config.toml
d_model = 320
vocab_size = 16384
activation = "swiglu"
norm_eps = 1e-05
qk_norm = false
attn_scale = 0.125
decay_shape = "linear"
Each number is 500 + 50 x the weight over its row's rms, rounded and kept within 0 to 999. Layers, rows and columns count from 0. Numbers have three digits each. The size before them is the row's rms in percent of the matrix's.

# down: layer 6 MLP down (transposed), 832x320, rms 0.0394, rows 776-830, columns 240-319
# gate: layer 6 MLP gate, 832x320, rms 0.108, rows 777-830, columns 240-319
# up: layer 6 MLP up, 832x320, rms 0.11, rows 777-830, columns 240-319
down776 103:514441560513390473489571544503457493492423474529530476425532499549480465454620473503573479497498488490534555439549498517566391452450442609549575453483484536486438539544529461533447580570476573428494512462528476442575472592445510496481563624
gate777 094:573515529447424516482538517524416552499508413519477533552507432518527566552530443519541567524455439491481572486544486597566462451549581570494441518519535537456537510403485513565557521521518491542593413465527455494402445437473446458391478508
up777 091:512446472570497479511530563496591508475510482485449510449579561447411527537421576576472393549517513504509521502406499556373466526531458558595483469502491502475492495557466433459455497530553494564435502507496580518476526604574553519498431517
down777 094:516511423406630498471501546538482489530511486485464495544435607480482544561389498478507489504546504576520508522490496520437392494610472409568476439505524487358485597486483451399433545543537501495473505584612541507424550570572584457494489438
gate778 103:390461502500375569553611517508453555505496381480498502509487381528503482526522490481558549602541533530530441485411566579590481540529541498572509582450447455418476548399473525532427479536594479479568452472490508469549513483618503500422535516
up778 103:482526512512529496450541463497472436546515567472526491458461453513451420494540497481526545471487503543494468556525494494447476466484529477572440543521459592504540445480476542516653560446549526549510504466573593534431551496434358479497520490
down778 102:479546484412551497502503532409514585551525437549488416504447458511513451571466439500476575553435459530485496609526451531471413587475494621540497516468475482459595546477540497410487519583524459415488456565504436523476459480626588488442551470
gate779 106:494451495499422489428478480544425602535456469534511571519502477709414558518494593615501560462633565482484463490512444521568549507502479486436478521522450576499517433520510500508459487414499579475488431515493556397415465495586600542500433530
up779 103:472557517474533512531475549498650598507473449486554532545490470562535434375521425572551529542442508525492437485523463496443463575435513500580462534526492514504489479442495553529490495512508547565561536583514515473428602467557554527549503476
down779 100:523510504412454474471517489543483569459588487513507488552525540546424486559450556468502491389506503503418562509550507496589557489498500536502399532507567562490485402432533427454460559472514602522483551420518488469393519446593520414488452467
gate780 105:396453440614488504504442493506432482470465439561563516483443470418447474572449474501528548498567512458462564421564416601429525483495475494515431438535563490406534482533434516453533528536483465488546520454486572538534417492475615532506478512
up780 105:528541550542537456477442504534509572568446505493479496484432559544511466491494500495564511471480493538508530575492498477462497485489526498481595574520450531428470423565465510518551566495588433537432562486477546492442496576437472488579511481
down780 103:454534522426450465501474543409517463510382451466530501428465476429515516514517503505539439406461433511498419483479445488517461576455545464449516534416507433566480608533499476482485435512464489494530458426431546601470567470494402516491432578
gate781 108:525549465500568517533499589610510519512482556469516523575464460548423576440421599524487426452488497459577519485440417454539480445493470542507466513447455544546534484574463529479467494437562513479504493494585575480475529466504509435492447495
up781 112:336465465498463476557507555553438536551436466508490556526508477501490571494476511447501547506439433547636504514489550436585533455566563482460515474443537541529431515435446490448450491485596497530463533467432522494459476576460420516472539513
down781 106:507452513468476513527619503451534547531544532653575572539573535534440446542446432489573467480523527458555556490462480457482544477522549529479549523465503459515533521435428530538506481460541486520574507441510460503544471392571592500439439443
gate782 102:518504536480400534528402482442461495530590534568420513436421610506603546524543590518452494582444505494550501440571455523494535486481482495507507557544460508468504597505514491432559439514447559435534449444519478535500455451461447488457455489
up782 102:471566555577492484465596446487474473453472473420525497523616490534435480535486478474481553455626487522451539533526489527492473489621579454460435513435522491448371455489437603566527576397559411494417519418527535507478524558550541567571485467
down782 098:437477528524516482485533454606509494579502505429514473482467468460469576453520431482523513551552396464476540533487428479418439520527570332467531582494440467420473502512552459604420559483561423484450527504464478526403532472555533451457451520
gate783 101:541467476573557453500401584453438466476494553523452454503488561535504545422500438556421463510471462502522532563441488443447459456453464491553596473431525551428512494553603464486502543534498450486456533408493445547566463479505412558518483539
up783 105:510596504526515465487514514616578473589472457541533546517460491536496515423410449491442481574514456529520439408355540468462522465410535526569468428397496571454419462449461463487506603513476415507532485471549467493506545411462428504494497506
down783 104:474495496505566533438510576414488527515591455569512454544452552454486537413546562568484518538502462480464517505498541358488501489537447586576496489430545457495497600456554428531460460405472525479478483577489542517492527465540493474539464555
gate784 102:476501545412536612439483465543440472460581502446420597407538456497569449575551373475495441480425508498550437443512449493571485588585488525513573510559502519530526468598478543505535479547559517461496532401596610510512492484503542492506511549
up784 099:440500521502491545485534470525395479382522519506496523549517522472388438402685423464531465490438448511470518508530338624487463490564404504582505504515462463507460568602476506481467589502442572388476447375577552492491534450456525484424515545
down784 103:557392437583458501527491555494436525360507411446473478508415513526467546595390489508596489485487488583513474449541467395515482549491488414519497472562550392548517459479464539469518557536528524456480422449473472457522632532572473525516437455
gate785 097:439409527488467476453464472507485568526506573466523550453460435525510439484570488501476534524567437547492531441501512425493516563530580485683462420482579557419551487513465431452579564516462579451558399611542518436392506510494601501564484535
up785 094:468507439538520471451445501475498535561494458550499442534546488470507522566532553464598365486512576497579546495475560466432508577513474508493425522491476561470479571540550540473485516439543489515490535481520459576484455528619535531472563545
down785 096:435537514495486410585518527538442630582441475475440475580535515438529584451503443474588536539440470552483464548502425593460465559560474493496441546477444472400406494526507490511462564437443512500585517437480480564545495510530439503505452476
gate786 103:536411420588494488487509545460528417525430527441504523527466522515497503465518465466535497562450556523524578582592465545492473586485492493465442438440459533446498470441539440453498458455525520572456615454552511468436440427440477445445409479
up786 105:522495411562529535481411532535441566485536449558508501457565475460470566420504556498398475431542462428495521456479515483481480517485457491562410483533505527424490418472470521509574533519572529489500470546519444518534534596556528496531518477
down786 103:421514569540535454478562510527472563569543552513498527475480463520546522568448468489476490500478452498520509501451404462534577562540472441485475353514469489460495390472479479489507465455535470531461502561495548523534570572508551462464517530
gate787 099:476553630496617508502422523514486519462462436496581546402551341449513515548401550542452474531517549589508407429490516402518496557455520477541520533476450539470458457480482424550558483442514484559515569522511518485585539494502430518468460509
up787 101:543515465487422538481545553495465510510526502444503582548433682597534514509560512517464538443489460435419588621539539518518534572462538475507466576462544461502519577519563496533564504523583547493492471480499513515444458444447523529528515434
down787 099:458506515513615417476480520464527523453466456519495470560543464511560484545556569519518565396536545495437548452603537521476582463462538313518507512499474531498538536446597551489502473597442405518508525498506554483539604514501478446515492528
gate788 099:594511445440545517485575447533477514412556412541531598459604525488578496520481543575553518489547546564471533432539448535504504508540502493544513493498454492470460571545506506444525445483506545553482462470563514496524546468549447488589492555
up788 099:470505485580453478501506451502457517513525459506567541535458511456488501417543562564505448558497481528550546470534534547539549527448424442486424390411506582542510516456507506523431540587552472531485528458493521466469611510481439566450486544
down788 094:542478574564448526420488509603522502554449492507457506476523444440437519535478395511561453448506535501491450532437550513494463543473589438431537533557546409461473532558509562552475429541446495476593477484554477532535502486611526446526383585
gate789 099:516580516562551463565410498392532485490564484508475505451436545532500454503450482395531520575431580572529548476463519376520499499516473481466489468537561451539505471521508564483392560550468477456481557615437497601539542517545587511560476535
up789 100:441504482542425406505502464529559467438530564476593482510512565475544550497481543532478490445492446506548518503530485483419517536540480451506428526505581502473488509495572594525450483481629409409506531372460555421559481472571460507415581427
down789 101:427570477385495542572528449593487426535444490491489501464504510568477471581554520453509585497562411484527476482514496537452604514493562501498606478494397411570488480431505440507454488516415440504499515452625428469505574564551536443556454498
gate790 099:404518538456579618525560604521539523579576506520387473450512554483500515490525566595521448458535376493530507468435517518449493539545472451543582446541464531531525486493528504482487464504525592441462541561537556559457533431544441387528524485
up790 095:501580526545524482456532550524583516520497448539541503491540547474421504448475466504496544471431502536540519555485405471505420533565531510413492398535481471472529495444493577531535427564486494531483524500563452495509610523541449483498555491
down790 096:640476509531466494578641464543481488501431428478558525491441516575509511526508449505467468490483537502461512491469458515464426546520625529460377465553437532480574551445594539465509543414646536506496530515479471470471474565575567458471539493
gate791 098:517584553459541559482535586533432438471509481529559425490502449523526487488420510464538520495603515515425499544482538492415404559464547499511488439559525487509506390480485500450496472453493499554520472461588431506492444460385494488515489549
up791 096:492562522546503523539450543498431402440570445526564530475517559515522511449508496570487522503457457425487485467597608517469561538440400488475558596507489493463536502482503612544475462501508555560537449465436423504451575562487473531513464427
down791 097:502452501516547492385389614451625475544459417480506499448494485448467549422527515538534565423485445501467523572486479464470518479520556509436433553508563435422474479525471498439500563556563472586501592398485520489544525476511516466504583409
gate792 094:488529478471418482466521565506502549585511522375436603576411569489424565493598535489452582524469475560476510460512591507566571547500526469552480471596497473494441450475558470373643582476488509502548523508474492450465453464485495519453558509
up792 097:533559454444576507533529501422471501499452485489500424556421462465521412494506504474500506442529515493573437564504414361547499521500438437451440506502546494518501464545368563517539496471519550456453495511588603425527501442533444489426516517
down792 099:533453456436484509477515470558528472536555495573495432517552466578373488550469434536452505466560489488432519558424446524489485502498516608536558480472634480483582509443565536452488579469555515546516465482517511513534549477412433510448619570
gate793 100:457516470443484487558546608495644539550459521489538432513575511437475498505491601558575529442578448517574480495535475457461503520502406544520563502498484531575535501586485539485457492392460600587462573517479489504533543472471455493536477514
up793 103:511536467504480445543471463445536603444575530478550510473506470557500563483481587503482498482564524521543493534528524426458488499423497529543520550549455512505467447473526550544472448504497524558410478586458527575491503466405398412508503528
down793 098:585473501493449532539592451491433417584434476512499518515514442511594533503399457479401546449538479550400615508531506532493523501493459481551507484504526520398513449474512482521467474420444491564532510487523620553547471466552438640546561474
gate794 095:450503558492512512503443515509481627444441471484476538496518516430513475525496516516484542470496486483469572449533581542452554445528379451427499557497419600389488432552414460561461461524520530540457471453486534501502514475532533542520487503
up794 099:532493517467586430479455471504383528546510523447475521546515532512504497467512482496523505500509540514501380480503479467584484343508413464417479520429457594517471416534412509566645392505487552529531426445513441583527453543514457471474435462
down794 097:508557543570602579488468495457536570472461534437476512493541589476489518511484539501461499590545510448590399423560509464457526456606519389521384530549573532508518464474474497523566524498443525500540547466422560387585485470506498500486563485
gate795 096:508591573494531406444546476482459623425542506540465442488579506521521549525503429536536411517564450551547392501439521558421553587413459433367506505558427469471501483439510513460475577528473524489483456481483552544554454512446467537485471479
up795 100:514515501520469555480442612538525399400551436528510512534423478505496464525380544557443482526529461528450526455528587517516538401596493529505469591441459570467551546517461520473467488589499535505548556499550514475420468531466577491442482506
down795 098:447538506625483439608563492495515511477506613552492486502434586520479415541482499599451513538484476495529556497512521523493546467558653427514521491525512468470546527514452542368541502562397543593571546559595481537480569477545541497536482522
gate796 098:490567481474531444501467486522489512482476538507559416443474545564537465450404445491499590536465462552507463451520346477481457536414435437548507494513405500501478544409522523568519516595467534470409548505558504449525498504471559497419591526
up796 095:586449553555493493486532502486491516513525508494492437453514578491447497479529495471578612479490487510516552534537378467554582477534519379507614491450484548487454517523448545527564516408530464482530453560560548453468554527442379411508463431
down796 097:589521349523545491563435454549533534438508517516478453444473504487488535452523512547559507408502462610604500470481526512584533525566438522462443482487560526453496565490481394551553579535505552532527567537445439554568567491547504420581514466
gate797 112:431438449507450458516511437544461559484578477490495478545509471530443518441475490416416479416570419408378538629516473482476564522504464518454555539442497592453492514506562568532545487467477562510487515523567388498490480531360545506457505469
up797 111:448477535438492471434507457445503538462406458479434537428423450510463505512457447413492554505491453410499472522509504490499500418477438558470526589475542508519471567527575619501529417511481469476513480518491456510475388475520546500466516528
down797 105:483515493475489484579553489421441482519491512545417469475416483426451547493381518479544450385560537475460470587504514474583591500485586564472549516427500522517456616479478530565540541509569522469506425469515492469398505457406473516517503467
gate798 089:395418533508415555552455464477460518481525577440511510512529459416608509450497560592496449389523460610550471438418477499440488482534483439486471552501500459467486432504540540438510500420485530492523503435466418528548511440427546662470535502
up798 092:457376568489588535586459509566570463494500457574539478495497430498509565526484481561455550462527555608591471479424470519490534468440536543450528516471499514498438569479452458457511535484513438487541518479429466534479472482439533544446519540
down798 100:505564484471485383492488544545502526557454576479444506495493553573518583529474541444477526494539443436478500583502577510530557548521505491473540499522528615481484530521449509500557497527483536576441464552618501551505535453519504396554479482
gate799 098:549477452491518511570483435417499467426450478593505462511405501465480478421469559400497513514607338472514405345461540487488442490487471485424446478509557491526506504468598568433513494464496574433437436614561427511516517455502436614431507416
up799 097:471501448445510537484516455531491455511519485440498502492654552518467546517538433527582495535397513508516474465418512516543521570506461579488549503336553520455623430526511505563501509495507426562477515479432554481481484501531562470561487540
down799 097:453366499464484479586527497463497505490485470499469525570534360410463534459537464468422470424421530452520443562429553488494530457473540418489507487481544528483539517538490451457549539448517502521465510578551420464453550458547564507475476490
gate800 100:534483510431525621533550490498500471521532492401579503524536534423503466551382502457454466494451474390531503497535481445576459423530564505455409494509428443468516500462565427439485461478467466490422566496484556473497574552505450448488457530
up800 097:496534569497546389432499512434457501517414419510466439518458524406486541497482464458450505492480387510510451415489434525533452480483394501422509536475463500567441549454510559480514527510478618436591477440485440462469460422498543388411510561
down800 099:594570511496493470511538423512470532501475485569458430493476458456554551491519458488555524519519436540514417464597454586581491435547555313530519445410437501564562571496503540460516457521526512502559486481509509399499553573531552479503479458
gate801 094:470462586466551409447616513513530470550413540506522419452531499455501471473481489461464589393594520526491585524510477501540488542464488549452531478449582496515478515536568534535414628542572495451524544548445514489488628513504551565592466392
up801 098:510485495615503507427512627561492491532436493473548599468534489526517411542536559582609499510475491507506520440493437460547471430493504579544498537545561587465425543538405501517512567487579507507430453466500543528541476641484488473560525544
down801 102:562469595590512395426532492555533462446559497568588493578525393502505463488537509555516341527476515441548514455427626562531515481559500448459454438496575558513555512591452475535511507561421504600484471419479434567496569580454513460517547515
gate802 107:453482603404473431484490458508505469446486522478507495539524531477402461451483478587465485509474528448460404516527497546511437521365507537481484547497614513441505543505437429542588520393499536407465516529536634503476371487447509536473497408
up802 103:486445433484479517467543567498479505458431463505479449491564481469562550636514441501533562455509482589469567515531521423475480491545436520452524445478437470568381508470477548497413445487471606441495441467525469521638497569536512457559545510
down802 100:396500597533573499447532455487526518523489483576523533442459530417409504487476515507501448510441477464486458497457505492545537467501473452459490526490512528474474471472590526462538522608549492513463553514501451524352496544513374564576374487
gate803 094:489479460498594445520529428474504510496491529494504446435471463467353629595505412568562478494508470533474494603453470460511430398490518533435536409424594514539460462534509538505466565420523510606538460430522535541447580511524501502420495609
up803 099:512600399494531496500538465577415453509545519413520485459478444559413483465512473425557584509523583519468554582499553447385497513465532474529552428448533545460593536555465526440498610498495515526525494516606535494426510512534526465499441476
down803 097:526509407517430502468456520441532457469518523572452538465448529453563506442446562508537585550527546512521525537484644412500565503519517596571496566545518525487528442547509572484529496468429498421519554519516503492399489423470487564507400541
gate804 101:471558513376368452558513503501466467485448479554504483423474493447424504491514470540521567518594492471501557502526471511564448448506548447607426430583428496488566480548497508515462489431469547456521485585497476551527546487483492552534546491
up804 100:471537524592488475475502560401519574561504549530410502477550451483546443495467475473519428438465454489532441529526559508475455501547581488521501487595484493540441448484476501552607426603469575528532450517518474493541547494494498464472542488
down804 101:598537480496550456516457490536489442487478476526457540525472555457499539495507469490552462436440484488464485585509496476545402466502513420574520443579520420485450441339476422399545550566466540539461574478511466459421475497459506497503579526
gate805 097:462519462484549484529543551526549532495470408419558540431504524484443499446548582468491533477512550521505440530491574533568580523526533604567584488488483594482528500492550504541420663450482471470519559480489520564418457526453537522555597443
up805 097:495509522485480502482414544453569484483545511501481515546414537535460524418408471428474466502576504473409502492508416367445417491555492504395431530468505500516394637486472531420468454513538576587417490586566535508544519480611501494475480436
down805 100:563431458466366512448459486464442525611530461566509534476560490476437431519481427548545517525544498593539431478606476513504546500422515425495466465513486554444559527607525487513466538496457607524361434469501442461497567519525496450389474540
gate806 104:458442488494592495493551490523526466467398562550553602508467540455596527516482486411487536474534486483586480428474581556496531467497493561553562472457519411502495503450477588590536472524457471482455571502582540568428507570586417537520486499
up806 103:523561470496545523468525467557492505483552489479529559528503516503539444573520471441541505514548471493431567492430598491530474417507492491405483500555485456548538487493498468562525363416492523511487515479477602424454438501543527446544601405
down806 103:576474451428518416488587585546547463550472573485598457587579462403537444397485456437448491556425439488471598563562489482482519551480497428612420484463463502489552400516503507398495440490497406508488460495399479474543514538511472564518526494
gate807 098:554550510595481473470505521531348516460586506499513543526457475444463479518502522553435544534509560503481460467472428432508533509514564449558550527484506437462490469556491468592505515465621545518468499476540468570464403385495483413567495508
up807 097:534552458527525503509536479468531480460618603510450464465520413382511472516498484500481493463598450491503510480522564499461529497577570499571472473530650530500561383478549494468480467483520453541494487494510493504469494538455376524463536435
down807 098:536520583547431456483422471538531473490532482478444574455450481471512489494575566584534473428450518556427418555545494596591478505531505509457420557527384546543533493471484472492444497472479574466511536459540525490558420382453618407503446414
gate808 097:458550432521537552502482554505451423442513500486553413548487563507482510462542541503549558501437450516447453511545430564554544425470586507554482411488513426496488584446548491559555563459521446460557442439508407489463538464547527468518493514
up808 101:471447518504443419461441435449566525507517561505458505520470454463447531542478470561419407542497481482423579480463502414367470520462494494393501538395473506533442501532497472475492508516537492404399495568521591472516408562436484490501491428
down808 100:462517461447436546445500484486569522527569533458479499504483490497505484518522533447495524451520489536469508508594485567498511409412474381501501495510478544502446506510354488493494537502476541371527492482537560430499514535504499408478432500
gate809 099:510391572570501517542485472476497558560505535494506559440500550509518581583492589488480485510569472423580376466446519417453578518458571503462471489490543536597461546513568479452428464482495397445544585411446580606520597596536559407489534523
up809 092:466531568543438568453575471471435515506593410454480558511647535555488547514543581512488598510604508440521503427486506465541526560493452514498513544538528513540449491563535518497405513473485455504523416529435488517523535424484499520533508483
down809 094:586502541492488421537597497472474509485488467363405477535495605605498468615527498483469460414418420461570426436528539428454446454510496548490493442608446544462535525532459509450576499457474508478528486545472414554441505462535504482457502577
gate810 101:396501497449482566563427524478530464523534457511475487428513633484549453497511558522485459539580545497528516391548574491524499462550493628497541540456468419514460545495507482412505533533482493544558575528548457489485476379445466486513418580
up810 110:429490494452550583481458562515494458526525439450478421478505557490473485468579486539487461514513528480522511368562470468618472498553561542500547490417497501527558536506495556465503536497432539504499497409513495445444468361549495524507419547
down810 096:425524446520553500511368426578427530554469561527501398583466519540488457505481433495473426496517560465438492462461598475617467497505497948504525484563424461501496526457423535516480537463536497496520540486481504451510528485545528512464478577
gate811 101:599377479538479464446489601621495425463509480553544521478548563484499534535453403496542417548362479550476532502494508547482463441493573579566561466615446519454467565497562498583477508429492403427530483459472447499530541543540532556536412454
up811 099:598536452518471538454549591511532430458473472564589474518541469418470409506508438535582478589523485441471545621538516523577466530453474557556515489509483478569470600576493441577551492483484504558532519503515507504507470498469509426500486458
down811 099:497490449521428513408455572431457383542490550462553524490452588427562401474500504497485558548482452481501546495467564518517445483489566626550412553564507468550529483442498571519507456572500482460630521498407489473380522538487400541542541521
gate812 096:524383556485483435462482482482529461539511397549510531522438536483527504487466517499473527460512439510533545531549481533487480463466445445394479510615565435514513472502511530539501530445474493479491470578498502525604579505543578482571573521
up812 093:469555526493470515510516552541484452544462557503519519475518478458584419482572533397460513450441538554428481396496512519559518522519456495543504501443383562508454480506387417440529481555536503518506532500615439516467442544572393487453414534
down812 092:496593488489420473529574461595531494411410462547505437525501492491552548466440479530384506506480584492506480411521429465509487444562585296461480532487434524511447553460489437591496459482537524515413606531492402606456412526520458413579618522
gate813 098:472437494465466539578499476537477414418473500434449456491540478539447469473457541535524514524499423407482507539511425524528554473567486572458552506486514472567381452551428534457476385503571619500508472491531467446491530486525553516543510602
up813 103:450430470535510506570386489503509514580595448584563458516525507508543556505522536545398460415529548558534429446571436428458442419479509463535505533523576509549450440406483549522455534535426612485486430506522497551527509478561482566487544591
down813 104:476527469510497500507535442575557565450419455530469411547496509461546451505421412495424462479492582461466639381528597465471501544558529487503455491528474464503525565546565492488517569559526543589441543474475469452455443528521538509566561465
gate814 099:514523436577383463600452489564534496486552504528396538518498535506549456509549494441525501550544427542477437523406553464480519317557458515489487594473539518416468482486444449459512497533584517563547426491533564484521454516475456509599505498
up814 099:495556434580485501481475382427481498560544487498533588432522485535524556515491457510466536473530520518502533488447579606489431395548385483440490556425425474596507520606468505521451512556490494508548461439538560532519536620514402531530507550
down814 102:416567453490560515498557483514493484454592428483539421551501428484511383579490557594471475485446465542481478501481541464499468510531508520433546535505407485487463522428431481519470431494543454446506417438560538515437502585491526524544529527
gate815 099:508519587472492474544460484470509487429488506381523531517569557508556521547464425498531458611480528452497514530508513497521522468470467516549574408501458485444498502509550591524535500480478501428533478581439488509565472508495478532549423532
up815 101:537383510494482431543480528426554519484433493521511508513429563504586532513626483503512485497438542591500473500432397524443494478477531584478540425563497520468452458460503367480488502466512484529515536510517422477420456470556421440476411511
down815 103:488536470613488509530655527504447433491508478484530513509513515524475552520492396488541472514478571558452577463528559589479493488479472663525503565540507540553443623479569499457471520471479542513509562468496488478428411476513460567538479523
gate816 104:442472454372414514519507499589582515537513501615412583515531571428516625536473515441535475425534527417468487576538518446545489451543558477461478583376630499407523495511566486503521523497527562428505480517461487471524605559559542464552595427
up816 099:526577436545498438578576480562539533490464572536465481529485595552455558455540465532655494521532464447398456469513533470427424407515446558444496484416546468459515531555540472624627524534450386469579540541506502421504460531521530387525514403
down816 098:545571544606598511552525549436450514510507504479520459383501550501445424440504517427471484519506418513488528426530533463487508610510382390453444502504490508484476518405464463532498468524495513447442566498517482503468453570501451493462487529
gate817 100:446496541515503532527483403487566455463531498454515512527545584521496571418415511537483512515506480439483440476475504522529500569524459480437618519478396532451522470466408433518413503507574544417365522579530463480521499504522543470507457471
up817 100:504516539536428520492448504525486476515509452462523558496494611486409665559483528535577548462549533509533427489494432462572499528510553505442558565533493505423490537483499471478576514566570467465486420536425478517398537516493429490462621494
down817 100:510555448525545528465485553535517588538458454519526510468530567442539523480341476478363508485533505500492515558510542470613481464476474426565463530421578493477500395575503568350514531408431487579546530516535459500533501476464476472500493458
gate818 106:570493512473465485484525480489457458534522418524538549480503401494581447430659506503461386463492536455488494456538428489398547506431522496512541608547498465421526571570505492474456448468469508488519572501525571549550473582540499524560575520
up818 097:511506540529540571583519560523502462503466462417518557492452447551569499524515561477507578529557459531422534536565463541481507478526495445480567487478536557581485432512505537546544541454541518496424544493518468435592502493461523471453443527
down818 101:495485462545491584511505505560573542524539509562475437490449490492435530395485569584577556490374480482588577494498484533575479518525533546473580445523440526453546437376476517551554578458566403490457549539503501432526496477525496616457537512
gate819 102:497427583506481456537438470478412436534531520536529506510481554507483377508496586428512519390419466522609556437525496502510489575539521554497552558419507507532396517461475560470600440449548575472519496502465484507518583541412524528544513472
up819 092:460489456435604514558466577472485549520563427556418475441523506453467504501503503480438573478481518539483504449465528601517582438551452499461555525529411489584503445614426484536488415394460463512504468489561455428387507462523453458483465477
down819 102:565564456496493466509492537491492481496493485531447453542553477556451386574501508511520448554467506590484450552465455554511471470503446568451514457524444468465458509531512458424538525482547433354390382432523606506413489426579474439537477384
gate820 097:546415451526532458500624536611482506411558538411482508447524565459509501492572488517474487463520526484579490504499466509545489491570414500495528482443470446421540479424407486484516498477551501563493466528519376515469494515513422542470589554
up820 098:485549439521523552567497464552458469519462481520581420487533477487535541612560526448559506598478516498531537536471449604450503477541471429447487479582517409535529558501510451464584464520501538477507396514466531406557552510445525512526520536
down820 101:461435508483451475477571492524428469431536479463419577545557644578466571423477512462417526468531498484591546441432510461478522551441526505451534471470589445527441522461592493600449510485526571458494512493539476523501477517576538491528476463
gate821 098:501383493488557496472447481537504485565486509533532558514538529526529533459448542525493487615522519554446518414502547473459473502599561373484493512445538490426595481538498411523555481497626540501471384513485430495512513479546495541482656541
up821 095:463549448449524435545431520536522557601537446536455429454524466459455501517464431505544584579467501510526521475572529396522490525495498545518497592455544448487442476492450599488546444466459553482504426450476410439475479491470537566487485523
down821 095:537529537568516638551504425568523423441541481513445618507558468583487526504534518473510535548481525519529422621465488466506437497536573524471460470438402538514377431465517535548433546583443528482508573438430527490419522407512452507465465522
gate822 098:539530477491523594473584373475476474426454524533572565546473444503547515498508552515506468574528471390457511544481543507451494508444480557535483588546479479466440546565501598448526438566496561474581471490430381432585506461475533504548534413
up822 092:450528435459507543463522587503549452555477385481537522554552525461429513454532521541531636463511507502586598366536488413497507434543553572538467457428471459464471543448497431545422461553493523541452451515540487554475478440520521413395530441
down822 097:446471551559546470474491416532424573504553479498460521437525402475469522505598435491516472461533529455518553482469439417543399600534566542442573492443503506446536476484489543593553530523570427496474408468569411482484443499467539463548455549
gate823 103:457532511462475546566540481453445481499569524453448474474417493529538491504549431565444553562557483509480624490510474470466470513469500493476482448420517462481601453486568478512433489513462501608429521507561547520460576452609564397433524427
up823 105:521502457558495559496575428527444477486501447608512486495489510530407524506463576508520472506513513504470466577486519494463518512546549457460484512499492490571513492506521476491565567479569407423545501424574448495492417503500567478516460555
down823 101:476486479530534426536518535496406402469461390604580472541535534507454456618368506519550511554550507536424572586496509431507538515528550341515456482499457542475495508495513465566515494511458573521460541530484524511483456591496598572522489537
gate824 098:486533581498418413493506457526524498465450593517458550519566491382527567589349469467491535436503460468578469561567512466539591518554509508485464491428519520459524603533572516457453491513552460577397506495546551510582501509549442573546466400
up824 094:561517400484400444416559435402540485515464523600597453459573522459505468477517523490520439529449448479432556446501481462455542479490568502487589387433506543512527390492528569477422431553423413482498500407423589525461558513416469440550545466
down824 096:488503487496478512502430458485434406475519472602534454485440556491583500483511563498462546450540450475494553467532496551480509487480476285543563490498556517447390540538559461407436573508504538549500470519477544463484530546452494458533491509
gate825 096:541487476484497511479430443548491513480505544493526526561555469485488592439488514494460510483536481533475464492477452504464510542541417510466504517529504458509488550456584481442601476431540501534522448459532514350533494452488430552383440561
up825 102:438509379479585505486450572526544454387487522493541540479522494525561473432514419482526387524436511586542467456532530514516547473549410519493474454480542457435542515460570484370481626510536450520482495526507540527536461479528502487508462562
down825 099:482402516421509459490448527503567458558526500504448418514506524568397519480407503565537500599417487524473413450506561468402404547439474566559493447482346515506481522417457511490540534572476494541543527409522531501602518531478523572522518478
gate826 102:559547460526549542526484526478417445543433470477455448536558504509478510534469461571516390493546521448566508404444494482515513588451543489619532531585572538493510428475563494530500513462497562628478514561482494587462489529403500512500495514
up826 099:520408525533480538387549461472405467543530517465474473543448586543573479509469540504494376501480431516524449523521582467600516497545541517612562472529439533451545486499470668522477492470567461435515524494504450500606475560471554464463563476
down826 105:458557421468455418545497484549501525448521488566478486452518454487548499486581512522418391575558482519503456565419601499487590488382550481449593509508510495504435535487443428543463430506448530456490552487616490572519477531476521534587596525
gate827 100:507553495463556525510502470498393478577569471523459547432489486460385551529432574448550476485479419516456569452491438505481421463488515545582523491493515527553539577573435546526443416508558496491470475489471532535432492533462571452533482478
up827 103:513520529392652496443538426433436441530482550471550467531520461487507482454571486406514587395523540484473305521530532507428559440471490478407502513544481464439460493480477541547511463458557526562562368534544416437460439594515589508536448507
down827 102:514527502407511497455477539485499467460533552405434465559521539496518531501518426474622560480482470457468522466514414512558523490537501595489503493560560488496522569486511467443459440449408594504500509620481503480467561578500545557475540465
gate828 095:523472470446485519544418557540475477409467575455537576550512574443461530484573503501493509473578524494560435574485611550506568445543444466574510524521470512504458403492608503465479520471485516548497489521592563477468637600574451499495478572
up828 102:381515495484513552438535427420451562496470525457449408452513491529545408456420478521540478539489429583443448553476476520544566569560539535475396552520523537547446455540487465530530524520485433565465451516621412518472486598508530529539446447
down828 098:459444483469613446475546407471488584534488531532571418550484502512467509448562398441379496412425521495417489553579450523538458556523476491396489572386396566487467564521502450505522530533457434589467507515464542452482465514506488567584454534
gate829 101:536560602521500535467558570565537471593514569478458485508435442547571490555480429406575433576476567610509546456502526516432446554567570471498509442498503588479498461433532508482481513404465461490508514416474436561497514608447470507506436547
up829 100:507462456426538466549435492434551452477559419478430438567538472506483473472500517480457468486558529389584535434538479502460532572516594494521463478532381550528624506560536512528383471486526462444460498495545440427551433443468567471519554567
down829 098:572561464498527447412508472478478524536464585500529514526472483465453527509505460537511510459566532448500411521539461492573573512512293513576475546495421470497436520585426500421521549470544532546521534524418486527480544483516397418555526449
gate830 100:441537524475487499461455520454510449516562555533448540470532530488469469523515522519431534498477514505480484556547459476558442435527436482495532470438486453494513524547474477478478503481591604522444515597528475528618473468525527431486546496
up830 098:472444512469568483443414550467538426488542481545555493482476484515532477549562584551532551527569518485513469410527550446443462526499524534559548461411479574433363504420498452500458467612521518484454586527482525619484514553519423529485535522
down830 101:540554505469467456414451510515543449525462548436450466527538477505604459475593553529538516430406541495541448425534516583598496497496485519536515598565470511572445472508503529568492536541571447466535379435533520524438554528408448537519510428